Part of a small language model's weights: 9.57M parameters, capped logits.
Each number is 500 + 40 x the weight over its row's rms, rounded and kept within 0 to 999. Layers, rows and columns count from 0. Numbers have three digits each. The size before them is the row's rms in percent of the matrix's.

# down: layer 14 MLP down (transposed), 640x160, rms 0.0294, rows 545-587, columns 0-159
# up: layer 14 MLP up, 640x160, rms 0.12, rows 546-587, columns 0-159
down545 106:535474545476409450383594531543546499525525500501436584600468539517577486505458492497496482483500467442510494548520491503502492537490583544529520505442461502517502488500472462543485460564447411556482496446510491503503488483533495466494489425543465452515537515559456520510554516476444500497483447567419499476469486601493526477527483517457460478568529483498563504445460471573446473475534435469542469509491419481525501486455460496465532506458470530517485497466489419525535548547496489
up546 101:497572549554461510466499511472456534515549522518495469561466535548526546534432563493559535525449543508498484579524492512488419514481545500527423492533482549505539518562467553458460487462482528546535517451544520522563447566502516579451455492541567422452496510473391490475501503530522440574557495508564571511472452464509491522487559542431546552565530432465469477536555487445483508481453488557539459525522524567495530478483497514475533562514523505547447491503496501449498467498575485
down546 106:502504532469429490482529601487462485483551516452504473507559502499469509530525508541539445562436517442573475495460583501470475453475485575499510510483525506576544452585469516460499521479409504507502523458531448576510449533479577493446508473573476473449491511512444548468542503488464572455527494494507561578513477472551582540507493569442577460529473501430510511488454418519489494500477532459501502469538517482490526469568443501497456491442542511548473447535486502556473480440512430
up547 086:569426490546575489512503510440511530431586484441469509468523455456506422513547416508565444416507584498471454498470514458464495518529468469486556482583512462490510503526539476508392468452512479529476475470479513491535592479521512486510444572505511512571523496516485482511489559467514500500533462447548485506483547518513470580473502485456463487502459507513555487556549533513476489486479521507474474492462534559578485448415420565482494624529513528489486472514449511478546514487464538
down547 091:509276462539507463473511486453512459519517562508522511435504536476562525475516438541496542589525498468479492491523481519487506554461571494491476515524464505517512527510490472438508491432503461498544458513495521499554546563455483536494450498495432544521469488509478462477492520515507458576547518469489503520472490502494566425588528523447467448569535606457513430444485496511480529529449504559498518509484469528516487495434440509559485545457507523555495512540545523479550492477481515
up548 097:524531542516559499534508472496524505533526482490466457487447494495513485490526515468548435444530521504546455511538504457454513486508508420469533495480453528523479518480433433490533456548553557504487505544507561556534467435437565506543581441429478433494529527520509551409507589530450535495469536497436450546505535486542440574498487463490446516483448439539513562586530488473551587518565472462525527410526467547480497463437466513507499529557469472461504561522506510534564497569495527
down548 104:490542482470555514422530512487594406537576450521485498540437447484551493469551466455440465517420533484511509544514533490497523541552532433471514497505455441503507573483457417512475508470568499452477546549455489474487418419483526530574470451457498499494451482479497557520543546508494502528592548442469602515463552519506509479536497507456510455501439445469461498546529507478476535555483431459474518504484544477536505560519511469502536464509522491509509518477432523527426532505566551
up549 090:516530549519500505478525542509484461571466489534485579454428533479593516512480551515533542449525540467511575472519504487440486509569512500533534531508441452509514489510461465522536517448557408532516493470458481515545497469545537477497488525491478474482441497520494541468433479469549500553484480441517547549429488543496519557451566439611540503471577494470462420458475581427524553556482554520500454499565487497532533483482462492546518498443494488441526482454503480581512408448539514
down549 094:497411570489555497491561485448462523509457410518472582539448555488485474550501445458476481508430463580526445562500454487413501406501469519536524492475555538509530489493573491538514506497476532551474516459497497548475574475531564496523449516514469459492525519496553434454446520458532519507481484542518497445478550454496480605468483461540473518514455510415546517489519552490552491555531503532537469594492511486583555490548532499517432489454505558468556501489450486504522460462516493
up550 104:464549486556511464531449587470497488526563433514569472568546555556519448484474560525446551556516488479493458449535507459431514523471515480491485537498543521564501496536425508521441514545447463479466448517458542559507547476495507535500564488465573544409562533550454481538503498499547420457514570548512483470479457515558477454497502539577503464484443551492572439507525553474496533427509447470453547460519492522508466494431515485567458500441531460483495451504483537536458503473513455
down550 113:516629429545491476456542549507452540485487503507491454486477531499512515542498504482513521507557452463505494522461470463452455589488492524528523557471515515509469484432487490554478469564527522444490440500553535517530567498483504466538481507533522535515489546510530504507510484546510548414570462558452532491447502549550507438470587499512517544513430549522500534536554464492457444433534476523513583593563551582425567491531527524529552495559454446553484461510543451495465535463507529
up551 090:541565556471549479520488416489569489519541405526513503493491508458514561440471483473522483521512451468457462498492496497488446513464545564474489483586480549515468462471504530521512523465460531448465485463444556527501472523491497539538535438503538532464599484454444497573475458598500532483453493507460524627496478577547515475521527458465541488507486588539502451508528497503509507544558515482570539558499515513514538483422426498410481538532574451508509530523504430541505523464496474
down551 087:489507469515490515608443569481442476494552533464485520522504492516506481535534554502530509487481607527417517483469423455497530549469452497542551479452484538537549513490502502431473533500531457554526534479562478436485459521477469468500553403566489499524458550470530550529510535510488447456514478518573483430527486470490504494453490510533448511486525536463478565540510537498524467435460461523402522669530485535520461521529509496519561488465446538446487479445511478447506484514498551
up552 098:522542512490480556514506502556481531491533508506474553514518568516482537517563501447468483473445457463516525371560479479523544441432524455536500471570496502486526465549489584480569552540520475445508476537478527566620438549537503535476478509527514532542414545541443507517472477548591465503520489459592476577531494540510478448480516563487494459524545510513530479532424513506545508477494459477521472470506493509529548463542449520451532455446480486437530506486484460548526527465421554
down552 092:465391593553504453539511501447513493514556479568561543469485506535534545505519540517559470453456485552570511440407460540477544488530507456547544480465490462513459481499522478487455430477498522517480491545468481491480476493482582535481492404559510468478497521492535524481540434528534515513439476445533470490468474474476471558521457524467518519511484406496502530491493567492440537483461572510498429484454507620491542508569560540522469505501452482440517532541513483506562487413446512
up553 097:438499548517494518472386411502419497527495431580558582494548491519536522511537529462506558531480545573508523484515450490468523510503553440486554515459526504429446500496513510545472553476565446458471522490465507490513458469501507515549514565537441450464515550466534533468558531536470504562505520486509510539491506524464524541519517512510440518500546482473489501516570567487417435492543489531559569471530493506439460518535408462539518555484470428442511539426472458471429502464463484
down553 099:554524474497520482557494435483463509484524500509457508527504472502465534463453488495503528542431419483551489521509581467517499513520519447435511525481443529517569460502494499522476478500587460528537580499481414529563417511541474581572387518425548478495473500536488502515478462527589500468544437606514447511507458475550505523549439497555417549505476518543459471520499456458455509446478560454536532509435567487450473488487524540542520531465537481499492515417524489478487513485519505
up554 093:533515440467471532571427530525441489522438475418513506495548521500562470526526496492472490489481489494571496430545520509495501508441500484466580450519534485434451473514401456568480452515516543471517535479506520545559500534467542497562518459436541533515617563487462503474501493483483531539446469476546501552464522522460550437465437511515549497455529490565574503484517479545450449447399551501453568529507529585478522479471487483476468496496498468489519510515441501410475506548543542
down554 089:442545522512573441564503441455536542475507518540458458497548413485470558518468479477463511536456508497444478489462511469501517544566475440471492548456503496536557526492517582479512525516524522551499501560430519486449453435524485486527488414621475507505451474510505533559488557534493498490595487539497489467518431496488491554555506451518517494418417499507459505556503475455508444617561431536517430542487524481479474466467502553474542530458506476521519433504539505484561528479487489
up555 107:464563499489479525475510540426507514448534468558498495537503501494496498491510536525516483474466546459500458485518489498465553466472486536343499472524489428422449534457596553497518527548516414551479499509468507465446499586446430469506426502494471493539417572500517527498520633502565524526447494478541507502537557529511450442497545509540509527521538490471493495566520465474448482508490491512567513415550501506472530482442456535546503571466553488490472476518508464512484498476578485
down555 111:539586489470487478517566522533575554398519515486503513435516565525518471537569539494474507464580478460553525456532502558534573499407550580518517519553508517508479522510518501556521527527474507535471572488477508415511537547530515503510506461484480492494484498540438485493485520494420498493488524421517423513567515522503457563500533519481544515456530476441539503568415413460504557482476466561484531539476489497507417517512515473474458427498472445493474495488495443508479380493522502
up556 107:541463464539511536588533547483468445526535512502483480532533483578496533509515402462485515502535545467513503486486435502519467481471493455496444484493509441496508560507510475454478500538506538517441478528436503558538553469495485463544447509502486556496477489495551565471507468468560504443475484512536524434478544449491451471449541500525476586448514490521462531557423530476555509472489504525333467350487506519445515472517455484428459561552514432500489495502490493428514513525480496
down556 093:496291485603483448509543573488517526486450508502533481498549533486492508425490530519542446499556447500490516542476453472558533484490477521567401502507460482437517458501576525501475453491495475439501504491554503512501436542500536501513498445475586487438434537521483533436490474556504439539502477511516478557534499527536484483510507544504484423526483514499505519484539470544437521537489539537556486391486522506470527449514534515455516496529503472505477480470491463492589458499501515
up557 106:547442476475530550532469524452481519490551462499493456572472521538414490537476479534510528426502512536526448536419508459555540561528450431505536525510472443467459562524437479472521496468484473554517468504433553537624464509478520475479525548486524490506477575580478421450453534537489470509488516494478516435523517525528471501475537488453497482500544492518507511438563553530526513493460526474514517438521459469610509446461581521485510539489478475408514520577565540532498569506550488
down557 103:563462504443464462499454548577477532475511473435425575458450461503485464484572474464467480530484529407499466519514464462500486484484462583533485448469540441514397543484608553537520494527514509495468542455491503553449561468506460509543489441507487561511513497502424541473503455526563530537465530494390484505522482543491522471530565452488497533561519516525491542535441542505469504557472451482576522495489538495508543523495591470501549467495564519516460505472427454505474483476562507
up558 108:491539478516483475556417523559433465547545528417514607440518482481580553454476412511503483530563558490513551481499518544488441485482499511483540469486469474491472556530484529487503496480538459514539578571503464512492450535544450500489520470539569468515564487513541513434522430521536462564456494522511528553497465495489466462524450575513500506589506517509501457446617459585503481508458461526475497446458553510482500556441457446494543554454449471438505535522505505487490512518490460
down558 104:535399487522598523504506558538484482415508490449541464533534534445497556591546525506506510507490560500461436442436590476491527473544515564537452427465529554482472537484495493498572472522573457534518572420499500504517455506464488532526481518467508514515475459535488446612467459517444542514551555528516513533571525525505469509489459513530443542496500444489533471469507547493507521505553496562484479439461480457515520568478513496564467491513488529517513493465502378501517527578502516
up559 097:529492484551548504548551528540502510491453520490471524530468531464512515488549543477443503517534476434492490517542513495496604581577486423477481519460467458526516512504437472496482542473494487483433508503544551563560473479494493466461517520506468450590442519461497557516469466494445540574464511484504449467492459462552517511469599464500490554543540462455469468575463498470480529580576520464410518468521559576515529464530565513507458593469493453501551440474505532545575460491550512
down559 099:497490567523450458444516480444526494562532455477568453486518536525498435462458586398497461565524491444517461495468557443487407474479510519509516493461560539474492499484544486525482532476461529495577511528501414448496435490587496623477484465502523568427458487458530484481437530486505533474513466513438516525535519482500513463468525474530552480520497506573453520434528533533566506552504552494419451492496498475543443524510542545520495565559482527531523513541488458528520522472544431
up560 106:512539551482509533533458472486485578472463523556520513466518446451517489471523522538534545510494425518548478491489447417520529504493478518454459502597526437496500515497469547596468469496457458481487505577455555534542508466429563523523454476531482554480471542545487575552484518507499536513463496498539477497466499544474447453541510450516565480453480453547493512464507559413577485473529460470478528509521500536436568474514515461571462509543571548491425440532423609531530505444510503
down560 099:531467463474535531547499488449510499537448551531511499569543461474446485547588502516526497501514417440535524467597447477482484536522560481513428501527512463513546478513514498469470517507490463574546569463468606502570468552454486438582485536496494538532527485503533475589560535535517506551493520517459533496456476512435473455491552474564526469572469496467571470548529502521480527490549437466534413541463568488507458461424522493508459516532495438519481492549451420477486516493477519
up561 075:544536595531539497449477492522459653511509625510509519409488450477578580510495460506453492485513509467470475512546486501513503471480516512507569539536441436522515483441492468478467517481478487525501501469550517469504469550484531486439514491491505552531471409565531511469457522476510476538526466486510575498496488541515517525457487518501512533465522430429482534540539561561490582437464502534516508539507541484473557466477584533491521487461513443456482450529494590459546504505507581
down561 081:460334569508513501505543532528497442535496405510475504486466538479505448526516489534513538521486469503485529525512556531524490545505528538517543530436498562501502519513496449514422515531441501484515398554430559439509505483505477598502487570521456440546493502418521546461512494565494511520485524473456540452449490509487512498506481494545542553566531562495520493493513459477516376509470527513550529478509497516503443521461475526516527531519504459595432528480473599518467525480466498
up562 098:461502521493468533554498473508525456450490497533496460481437451529522521503546470524480477484483550487471481509510526539467491500486482440556506493541440446491548486509435447551545542459478447591514537557479467534572462516452444461451568462471524550534503562558606552503429489453479488482490452454513440421434453526433531428507577525496546525514542540508467460549493553530511488586391509533479490515493551517549490478485545513560508439533521458491497533533515429524480453481562517
down562 100:483514414443441521491494559529569523453457526431437508506495529464512530466464549550555528559518499512483556532565438513518520484484506527498472495474489472557478521536498567453474477485526523460543450508502489533571483556583510486475526526531488427466464461545487523513530459506578467507474450563501457547543539534483457587492557470515504441519497493462529425403453422500514475480539638527527496486495498444492483452538511477468509481520554540530477559482546401490461497503553483
up563 106:476488472532576531538392524507506506539542465530523468447520545481544508500443514501471536506511538468530450456487469465537479534498501529417499425500499390504459491542494521579378474462462413496505521527487534517540543481504514547511444494485518536471504531474447421412443443450576471512555501560508475433464517438493540479508572552491468542489511527516531492546487473478496506466478470502513480537528550484501491531477500519509483444535443500532566485524501563522381494496495599
down563 115:432502532500530542531544417552487427500553508542504577499543421478529424519501517603438531419492506441472461543496516528536496554515495505528494454456475458466503526523471510470538508463504507500443525531520451533515491471496529454548543444466504516511475531446483407528574521514489536451384458530474513461461572530579561455480537456453517524506431501528482453561597529523477490492525507520548513461480458531451441538479468552548443498517541509480509512514453557463495555494505536
up564 090:494472508542517466479495450475475541445481491396513588523554548499483464539461462521490496526524494484501417509531532507414518408454575526559448542503457493513497564431464493529493468489441570469461466470562473457479440490507539461505496519510404497509460503539449488466528482535515485512525471558473530551437524504515455486512531469514511590535429464528496563594489503575484501462529500458535502552459537477502537462458495461463524443508491517528409462594513465501505531573490559
down564 088:507317479510454486428538528476475551511483554482527464536583540515512469416529471514562481495568502551441541465500494458530518487501473427548475484469533502492430458518526478534490485474423460536504432544503502517541535561554530555500494552544497466507534539483529527496468483542477498477470468455564505500519475519564440539385508522518482500440488462508492544471459548493517496522485551543475482597481461522496514467447487505522481457488445501514444537446526408476457471472456495
up565 101:508393499555452453597487534530496515450604504517477498552500536543549544468485578503434505457478499480492523441557484496508506562544529542488527505454454472511537478492483597520533466404442500527467551515465424480515481479523474503558527545469542447472522499510509481468471470504497440443493546450476450514457436531531517546552567473503466504501499529490546451534505516545566513560524523468492362400480506493490507480486475458487503479501527525540532440466523520546516583504526485
down565 081:619526535498537507479535543473425530503421528567557527414495503484521611495516527442528471425495454576538466522549521518476534535499531548520496563513488519542530511464499550532523461424543535552467505533556494485505513494568510527530430509472537502505459498472502460586488533506500479562449475477494542452488425473476538555529456454470448534517495433559470480500541532485464529462510558488543492490565504529528462484476522454499430628492522463520472465471426480489548507522484486
up566 105:525618531579510552549525513449464456494521540453485488523498511471477467483433493544554550518448505493395439455521506466487526481505544564524484507568536473449543492519481529557437474489564500453527501500528441486553530551517579441499524558514466458469516577510456455496514518468468515474469521472483530475496511451566483492516474540477534459467537521482465429556482475606593555483508494531501478476482515554428505492545477481469526562490481535528478434547435437573495479483533433
down566 106:588511508499502462548521435433582484517532544519507472473471464526474510447441461548504439562483471432499493515561547503434559507524525492475503428482489564583525475549522535535480493529514445482491463530505388439516495544535544451523431481496535543507508516427500487485522508534539455463527580540455442532516472548437485483478542518518413450488576482460505461482536483487471469447514568465475600480441560526496548467561450488467493531465514459453506470520492424492489514467529526
up567 104:510541497399498481454436482482504523417529428482481494474522498560492488528532482472529511541460514500500520577540493593518407398531506448515495466533486552433492450509427550499562478474518424424477481501527490492487523616500508543505495570444466577511512495491592447457522470513502518450476451451513482474508561477464485489468485511497440510511520432554531539529457539509526497480420488509507515516470435556495462476510497509510504486553516498508550409513550506547473473536596484
down567 104:471501599505464488528499463447502579451512500518489464461572514447565480536509456480585501495459517562553461492480529524529519476476514529577478452524503511518492598529502486551524537506468558471541539419552496534425461486515432445559508560433470523534439478505505581483434515503516503464470491506502476525527551564566534496455506510498469448549454542494455587495495571418503577477538503430403513572472457497505483499493542527509474482515519542526477526490492542519457516546484444
up568 107:549554506489493476511454484419514512539517492445485481465509506419486572512558529446505430517589501565471434416489429505527532479480491514448564481556477516482506539487522586503548471529477463521493512516509460519550457580452510505423504476513468509473513434479535543525480500468443496479529554560470461521485424503555406481517543553443464578517511531475561501480571476478513514556491510488488521450476582569490575532485490468488507519553481521470539534551530612506532512520533544
down568 117:527571542462538478496468487534516498523468481522442503496455517456404519543443476489525495504435439502462566494551501514418515487489503525489541468526525594554486557475472468534489533478441541563424461502492469463585432489519498545524483439492432515450476497458521493506533431523496555470529509533500408526477465487474510556447516414500512537489546551539498526483568559420484450538542489486454475521505480508481486522541603382475493446488466527491490540442434458486498537507459472
up569 093:504525536491560477513498523456469431451440478488477481434450499485483546449505416472435494507466512508475436560466497489550545459541550490491483515475530445463502465470487463506510539532499512345417540536464537511589512524419452466507454466461468510459491558491489506483478540508438504518473551535532470539461539552504518567444474451535543523483461490574511502554460539434430499480524498535454517467487519470481563558506499587477531475426519462461522506509525478511480475428582448
down569 102:433359524447412486477532579503507505513472564455486453510524501457452537463463507514514510509505496469436474489441540527539467493461516537515547457494471499500440547498494523493518467499562541490484430414429444521548479485476507496505555545449522476443478497515516513563447485507477513510522484467458474432516534526493479535453508520464555528444494481610548587500436525465497464488486441540463452488516467412480396461445458562509514502495484568447554481539462449503514493532512475
up570 092:522408558473504431529554526444518564531527486475539539510530427554450493453474414538518448539442501538483511495521505518507538531535467553452547519496524436530466495424474572448471505560488499441501471480515508476536501521491516514432485527545510499497628504506537531522373422503504516504515481553446523486480554542566445575476537530533477462494456477492496512510478546443516533542443505534441497464514525488507484489511562537490594505447496581480514567509518493474511492422535517
down570 089:506351493492490520475464428547478465501547513541561442444456570484518455507542491498492502535564474496421558471496548486489498549483475457466551530543522483555551475521487476437519444551520473506511444492570488516472559493503493477496509467510520477540493509542513534558512556497548452487557446479409530500480480515500499454480486499377529501530512476484525469506531468510482480458517456455539491358518490464411473465523454430499524497550494522466478437437492582466540519520453511
up571 103:519600481481507482497493482481506485417543458494488513444451483478596519503550473489527479521501429529528450496474520476504503506509556542471524467488500508526499538535492492509542519432447475522564566528615440544524460422515537463492438433501534485488528533511491485490459525562592513491410498545578494511492518508515531474453470478532504496513559457453444466513522580521586413528426536479481545465537505543536502559520555474509448426470586466475539490490421504460520507490462531
down571 105:421626537509526489552505528415538423435542458480515493511501457530496544471531455516499458500518480522434459495473482491545489599461572480491497526493458483546467487588466457437532463464501493542569519541567473529524500459498510451484471511562541531491464542523468537475574593562497513494471527523535511546487509547493495467492481542499519467542504497477452530537533509593443509493573484545546408556522478444483486487522516408450472522463483480521475493521478531390479494512508494
up572 094:484460471497509508521476558509427454445445494525460404495460512530474546582574519475538466524465444417564472530395482526478480486516552457514442505483502514499553498463484460516463452465526505458452429504479502484538521503509438540536478575450493565522503435534533497524439513530522528526490478576546492486520507542542498525517524493498462456483452442591526466512511505484475507456553509428484553395455513525518454527468519469410568567568539479515528514431547503511497490488532434
down572 091:464338491499458370470482538458530506565528516495494477460553481551565436490526469547487518451559535504455568445537474529498498506501469519557549482468499457464493518497600535535497474489490463548526516490442475482507505466529479494505507541473414516517526580477451429532471495510554490496462529433522468489525500491504520476504541469534494474558545470573478545440530512509534566518417506539483480443536517459473481533476479512533505484529480440525524464487445425511613496508512550
up573 097:560504602502563471521486484513523499503478492447571481524456512501504449494384475482516505413501478432499509511547458498534481521476563529499479474473392424516534523431461532516489523510522394566467518418462489497499517475513468572548530477494477443543439476524514559456482540498553508556523503548519515532513461495486409559503561407540488494501430531559510486500492514539534581554484500487530508545499569553474464504474543522510512465476420497514473489479573487529510446497508544
down573 098:462499420495457431537449541467588509482454507466468496540544534512489538494545555496533473448442513499528494518492485507482539519525584450615485454543536585473486478543468534501546462518469487456517501496537462528474531457563459531525498517517406523499536492551547506503501544482456487418507560478537505467558469419503498488536520499423488461439578485553529553533476430557499507485519445528477537637502508456494482564555500482501469498499491454482506518517491410560493501469468551
up574 107:443518501517616456474579544470493496544483523552499484509445538479532513441510550552531531460450455493485564524583557512515575479511591463494490541470439454469498547498485550509472512510465497443460483479513478546497498504519515511499480496582452479521500475443436478473577463553505430501466449479508490486426507460551443430458514470489573500528463499504484522509414528463468466500501511527489537482573456536477396550502544491577484497523517488477502487609541541511493490462405515
down574 105:515533479492525489475560453442470577528458455552530529523407514478411496465533490459523540424469486482500456555516518445489598464525557500591397459491485498479508535537464459474507487504501562501498507485419478473395493542551496470484423526513476408518478489517479492422546469480467496524481509498484506398506527496479503508503530511528453504464494550509485463502506510518455508538569553491452502510496497443450468545532589614528514500505543524422490498498506599495514522512487513
up575 099:499452525478546477545558526450502504508482476478455461599539483570490428482451526526585553575460447616535517512510570610476560554430541521473502524565510537470541512511505457466469485450490462480448512535554513530472480487528574534454505455474454509549490446442502508431454462522591460498515478448492442505525524488503519460494488466534539542531432562544495432473492505513503458463519475471517482491509490460488487530416443471468489518480417468507459479487483556562485505492507534
down575 102:446490416522438477498492479509518516473516546509504508498575510528503494485482479477513505531512565546452421477451550510441411458515499509469493563612492552482508512520527549477573506384554514512486549447491458525508520524496590515556520517543485503511422518547600468531493487551518513491547474518513547546478506534513593463523565543488563540461474468461493464460484528450533445494502521489443509522511436467490565453469451464537507489463493516415434479513487518585437477540517460
up576 104:492565486506548486477522454449533559486521559488506466540556485474502505485479472506478536512523362516527483435472574394492541549532448486481564478433484410536474535497499555506496498542478519511549463498520466488449476455528531467493568544508468504448539600535513568470480473429429472520443565478495464516525467552519435409518465525531511511484544468556545410534471526502539511471468530406469567471519563545470479487538475478460455479531518517497481470507533508458472519516516531
down576 104:485508453477471481535480458510516443440539456485498515438502456433502471456571523533554542459480430528523509518514542401453482487428497460485526506544494472500479502438466560572503509454494558507517500477511457508508584556434467458539512476471577470476575483488546562480516475497498503534470511546534415505506499560574441420577486507483542562512468426515453505563483455578514430510558468514452520495479479542472536528461492483498513463467562535489540490591534535436542456474510537
up577 088:476526465420468526521474516504494458500543433445512488614530494527500444528537492455539496441416498501464517498393520569595486465538446457510492490473551528560497526517512526517449519504464546530455494468552477481486564467506551499431394463541476483492483548532511504526571474497473478508472511527580517511484549494421535563419553518463482530484544497545526467479437534503567438452543496576531435516571467471444519559483486503551499488493496530493525481538522471521477582514489489
down577 094:429409526542504514494497511474519511505509499525530451546526527537426530473598471529519495470546571395466494473524608579583533534507530459454538530590517413471496511449445506525460498524507404497501587498559535522504539527475549443463473479505500501448501472437508504472442554510543480434441447491528504475571496479556455503457483484480466468498458506507407475505504500491448389500471458549477466533541508481487481485493463517541539487522508494550493473487523508498464473503496561
up578 086:521456482463531499511510512492532526448519497430577504556579502545521493508537494515532439529490461498472489488460439462490444495476464539434522459467452551484432558461451519539529494491474534447434510485456499445565513508505516430481449526524387509455493550461493463478606507496531469482471518501503546517488563568474457454469482563497431498486557506500482506415488468488574443519556512512521422465478536482430534591474529577437491531506447486574542461549554552480520502507494516
down578 090:504446457462463506522511484497518510488446496517550485503478513450475498458548470466511528468537563463536551494512525597614496494478595557469484410439530542507551480533499516489480504507520497522492515580535487514544440486562517485524471568437516469534443453495552529596482457497529496535447446446487463560524412487597476516444491526510482500520465404531482411474457519465429483501515556465439488459457518459466481540496474518476492510516507463530495532531553545564444512473473564
up579 101:490491529452536421516597498452475495503489467508450548562548478491493467464452543493446456487535495492519486490478496563551498617563504519491538509548490451564525527507461606453501492529509489557533457501447569507485519501522491563469475552452493535431466523523412558503450462472483448416529529550478521535548510458482463481502490483547548487576480577585471463423500485532485477528517532513484474493579508553541493502560509508506461519512520514500458478412482469534428487545568526
down579 095:483501499487456498567492453477544544463477567488543485503558564534424494514534438545529521496490437525512519464532465444476485410475462512461467499476577585537437509477513449474496547544483532426504491542430431451490507505397532511562505544550472528524482459440464536487530512514490487569510498517505582482509553479453523522532460486516504457567501578509533527456460553601527573488459557499464494540447456547464560482556579468516478520508527493492579498477522554493467544496510509
up580 104:503519503497569563474519427516571467532582535528464540514459508550424579504433523465563388485488467554455433482520544471488517463444483509473471516434466527459525402533547501478549522427497471532491510528481503528489533513411489629567493526544516502500449513468493449531480536575420517475529497520472514416533462523536526486562468515499495526540504500489455543528461531479478544451570510510507495466473489483439563556480476526495498420511535440465494489526510518476464487533501504
down580 106:537553494463452481459455478438522559507452463501538479513547505473513490448491493566456530572457457554444501398473482515445511547544519474513467522482509570490570505491530507531479496514507533459499456456542512499458570506436489515526487459467469519508573492539511480418563537489402435460524563528507543467556484523490495499514434457430525409501506447489471524546493471498552532441540476517563457444471472471560488434527519585438477561491502477586539472530559538469502464513527545
up581 102:534492537488467518497493451556475526470454565522468500528539572502583514478594453529469475503534559489504555542563457491543504430512465487502484509491488537439608567479492482588520523462524460452447517501498482504508505492510506510540543519564442467548523469500577497516549435473543504480473510441513565444471379498512521562457455516536500458548596487510521492488538497428530473478482512504531546430472453534525480513473511456469505550540465526431493537543468495602531537540552465
down581 091:461332425485525460462482601495503518469483531483505469536514538431470522501513515532511506453472477484509485489458544562486498475522546556621455492482470526478535522533402425447495544500486510551530505449501505513497509504444564593549535515444462544478404515525435481492523527503468461527517507525520550532500568488495485480513534559469497516495455505500534530518479514523459528514539540575483467400536495475529533525519469507536476477503509537620497489524511449435535500505470489
up582 095:569388481468452506490530556540516518516527472596458502551528472542510440529581530499456479567458524446517518439513484522543532439495514509536556489506523452485458543453505476539500549451496457549524456482485405463442500491509519497524450473528486532471480456529485500516499510505551469412535511471487451459496459550544440529544516568526556463590499482520503450486409526513490499494471568481533490518520538536511452557490499539575528537554427450466537504530578521596498512507564486
down582 088:497498479520615495507503510398535491494490516446532448398476523440524537471463497587525485502555487495440498513481541532451489545540477492484524533469421541507490510575487532527519502494518502497492533567509561541533533509441545545466466539550525474485481517479520499493502506439436466540480514498499457536460512511460570553496473451489430503495500444478454493463514533465509572548459432476503460652493538470507569439543503519534519420479528547502500455485437529532520395518460478
up583 104:552437505480555421564507545466487470541544518486479548514490480514467530403480505551522449557475537477515555514515522525461471495463489482522508536539463420483507556476533502541503503484568473464504453530491489542557533555550472523501588554461534526524517555447396544572508474487523483494532521437522463561467506540449488593475461579538545429462533550465490481439563582466504451429443532566480509487502538495478511439539518528490504490524495474481509502491576532440433546471484512
down583 104:519446573472527459490500565477542442498488466521511481504458442540454526512526522502575422488479519531522467461496485559487525463533450536566524454466527541540462446467500520482487476546570444592549476411423541444538522463480514511492513583434564540510463491572496517503532447509428535508506477492514535463495529459482505565513494479509392489549486483506410523557460538576470465496537450504460462570491440502439441459466530592479529535513520504464491492522489522486479522520433473
up584 101:501479512542472476559484562492521492457556473478569434516437530494553505457565479507515496499508548501543472510489493504361543427517447446495446566431540516539503454462400541451452586509498586527470473486454523496515464562540539525494501531488522484442506534522615484558509527469486448523442459456530498468431518538545523476530504499544506553435516463497506504477429567496490569504500541536493452515518524506498419498446482486556563491484478499455493461464563545484499485533517480
down584 097:531424527522565546414472482534463439490533449469446578493416524473564462437450550532474505528487517446507527504477483462553422516497478488483493556506518506508548422516576532505517456501521479496492520490486501434517473517511542504486557467495482562514509475452509470479460440538475469444540474506457580527586500449503513371499563501512466508573539510559531515547457462502529495561460558477485579603503438499473508506501487441483506487522522497478453504538486419506493563490489558
up585 089:520514532482568533430494545525507543537522479541495487561492560438499482565431509472551517523494582513483495466449573497518532508494491512455484490545438519492510479535496512491480520502521520426518479480503459553527561516452469544517526474573505493530560509542465551602497468602545456481555455401595389496480503484477431450501546517501477463449554509533488479491520574536555487502524467543498470532544565547513418499586494524537502542514481529445471566517459480517467460479503468
down585 088:470433480525492508480541469468490572526568477432452492473478493533546525463524519486472546527468411504502457507487451576483564476488569460548459487463508475512528512456495496483491479458479464505408540540422533477509484445541559539478498430505526471495539430509543494494493534488515491537517461543502590527501492495551491486443542506539552485521480531471449490479505576511489542548458508505503499660403489492412527437449420531526524503439482445503509453504520454544514505414498468
up586 085:550520512560525476424488522460562552505558531509513446575494510530488444515471523427446548515579560485444492529497555534549445500456448485554505519479474463538553545535473504547515545542475476469487497497500502484476472577496520540483483611498513586484475548454532452496524478510553433459520517459487557458512562513486535526428468506460456453466438509489423531567536486488530459460537521443524559467546520488546518546541506487514540531500490516483484489561532484597420493414553462
down586 093:558478524359459537534501534561459460537530539527499539534433521528470531450494528504543471400507434560512471496493566463571534482519495420611475507510514512518488506482469449505522498504527530514560511511493560530476536450492447475480526529509519555521537460461485519490492516512644513551528423480495469580451462451498477505456465535481553518507420508537439458554525519577509443528520530500488480574481547535516520507472512481498515573520470485487483574515520539446471492527511498
up587 093:523530488513446535476505502476497552480490523515522451462528504492512487497511423508533438514584443402477565514398461489458529472500564449496477494464468511510461472501526576551461518447481463554513526589516489549527540480433468460485488558547490477507552505533485549479422553575549425470562492473521486514451501589449466519448495445438519538526516495609542410468537516485482527527474451464456493564506489489509491487511471504464526491531506476543498461524442510450589529566542487
down587 096:540481580510506545414502473488452530517476510509514545499550541579515477490483465479478479557473505443500505521573474541530488433451552425493498525528552498604492498478486511530517455487512550524483489546502540454487562498471495493513485584500483502511516482464534458524477584532513504439517476483539517486505533486546488459532490480477506535506465422492523480527465476486515496503461468547544475618476547492518472481428547415523528592461475504533388459454508366519477524407557472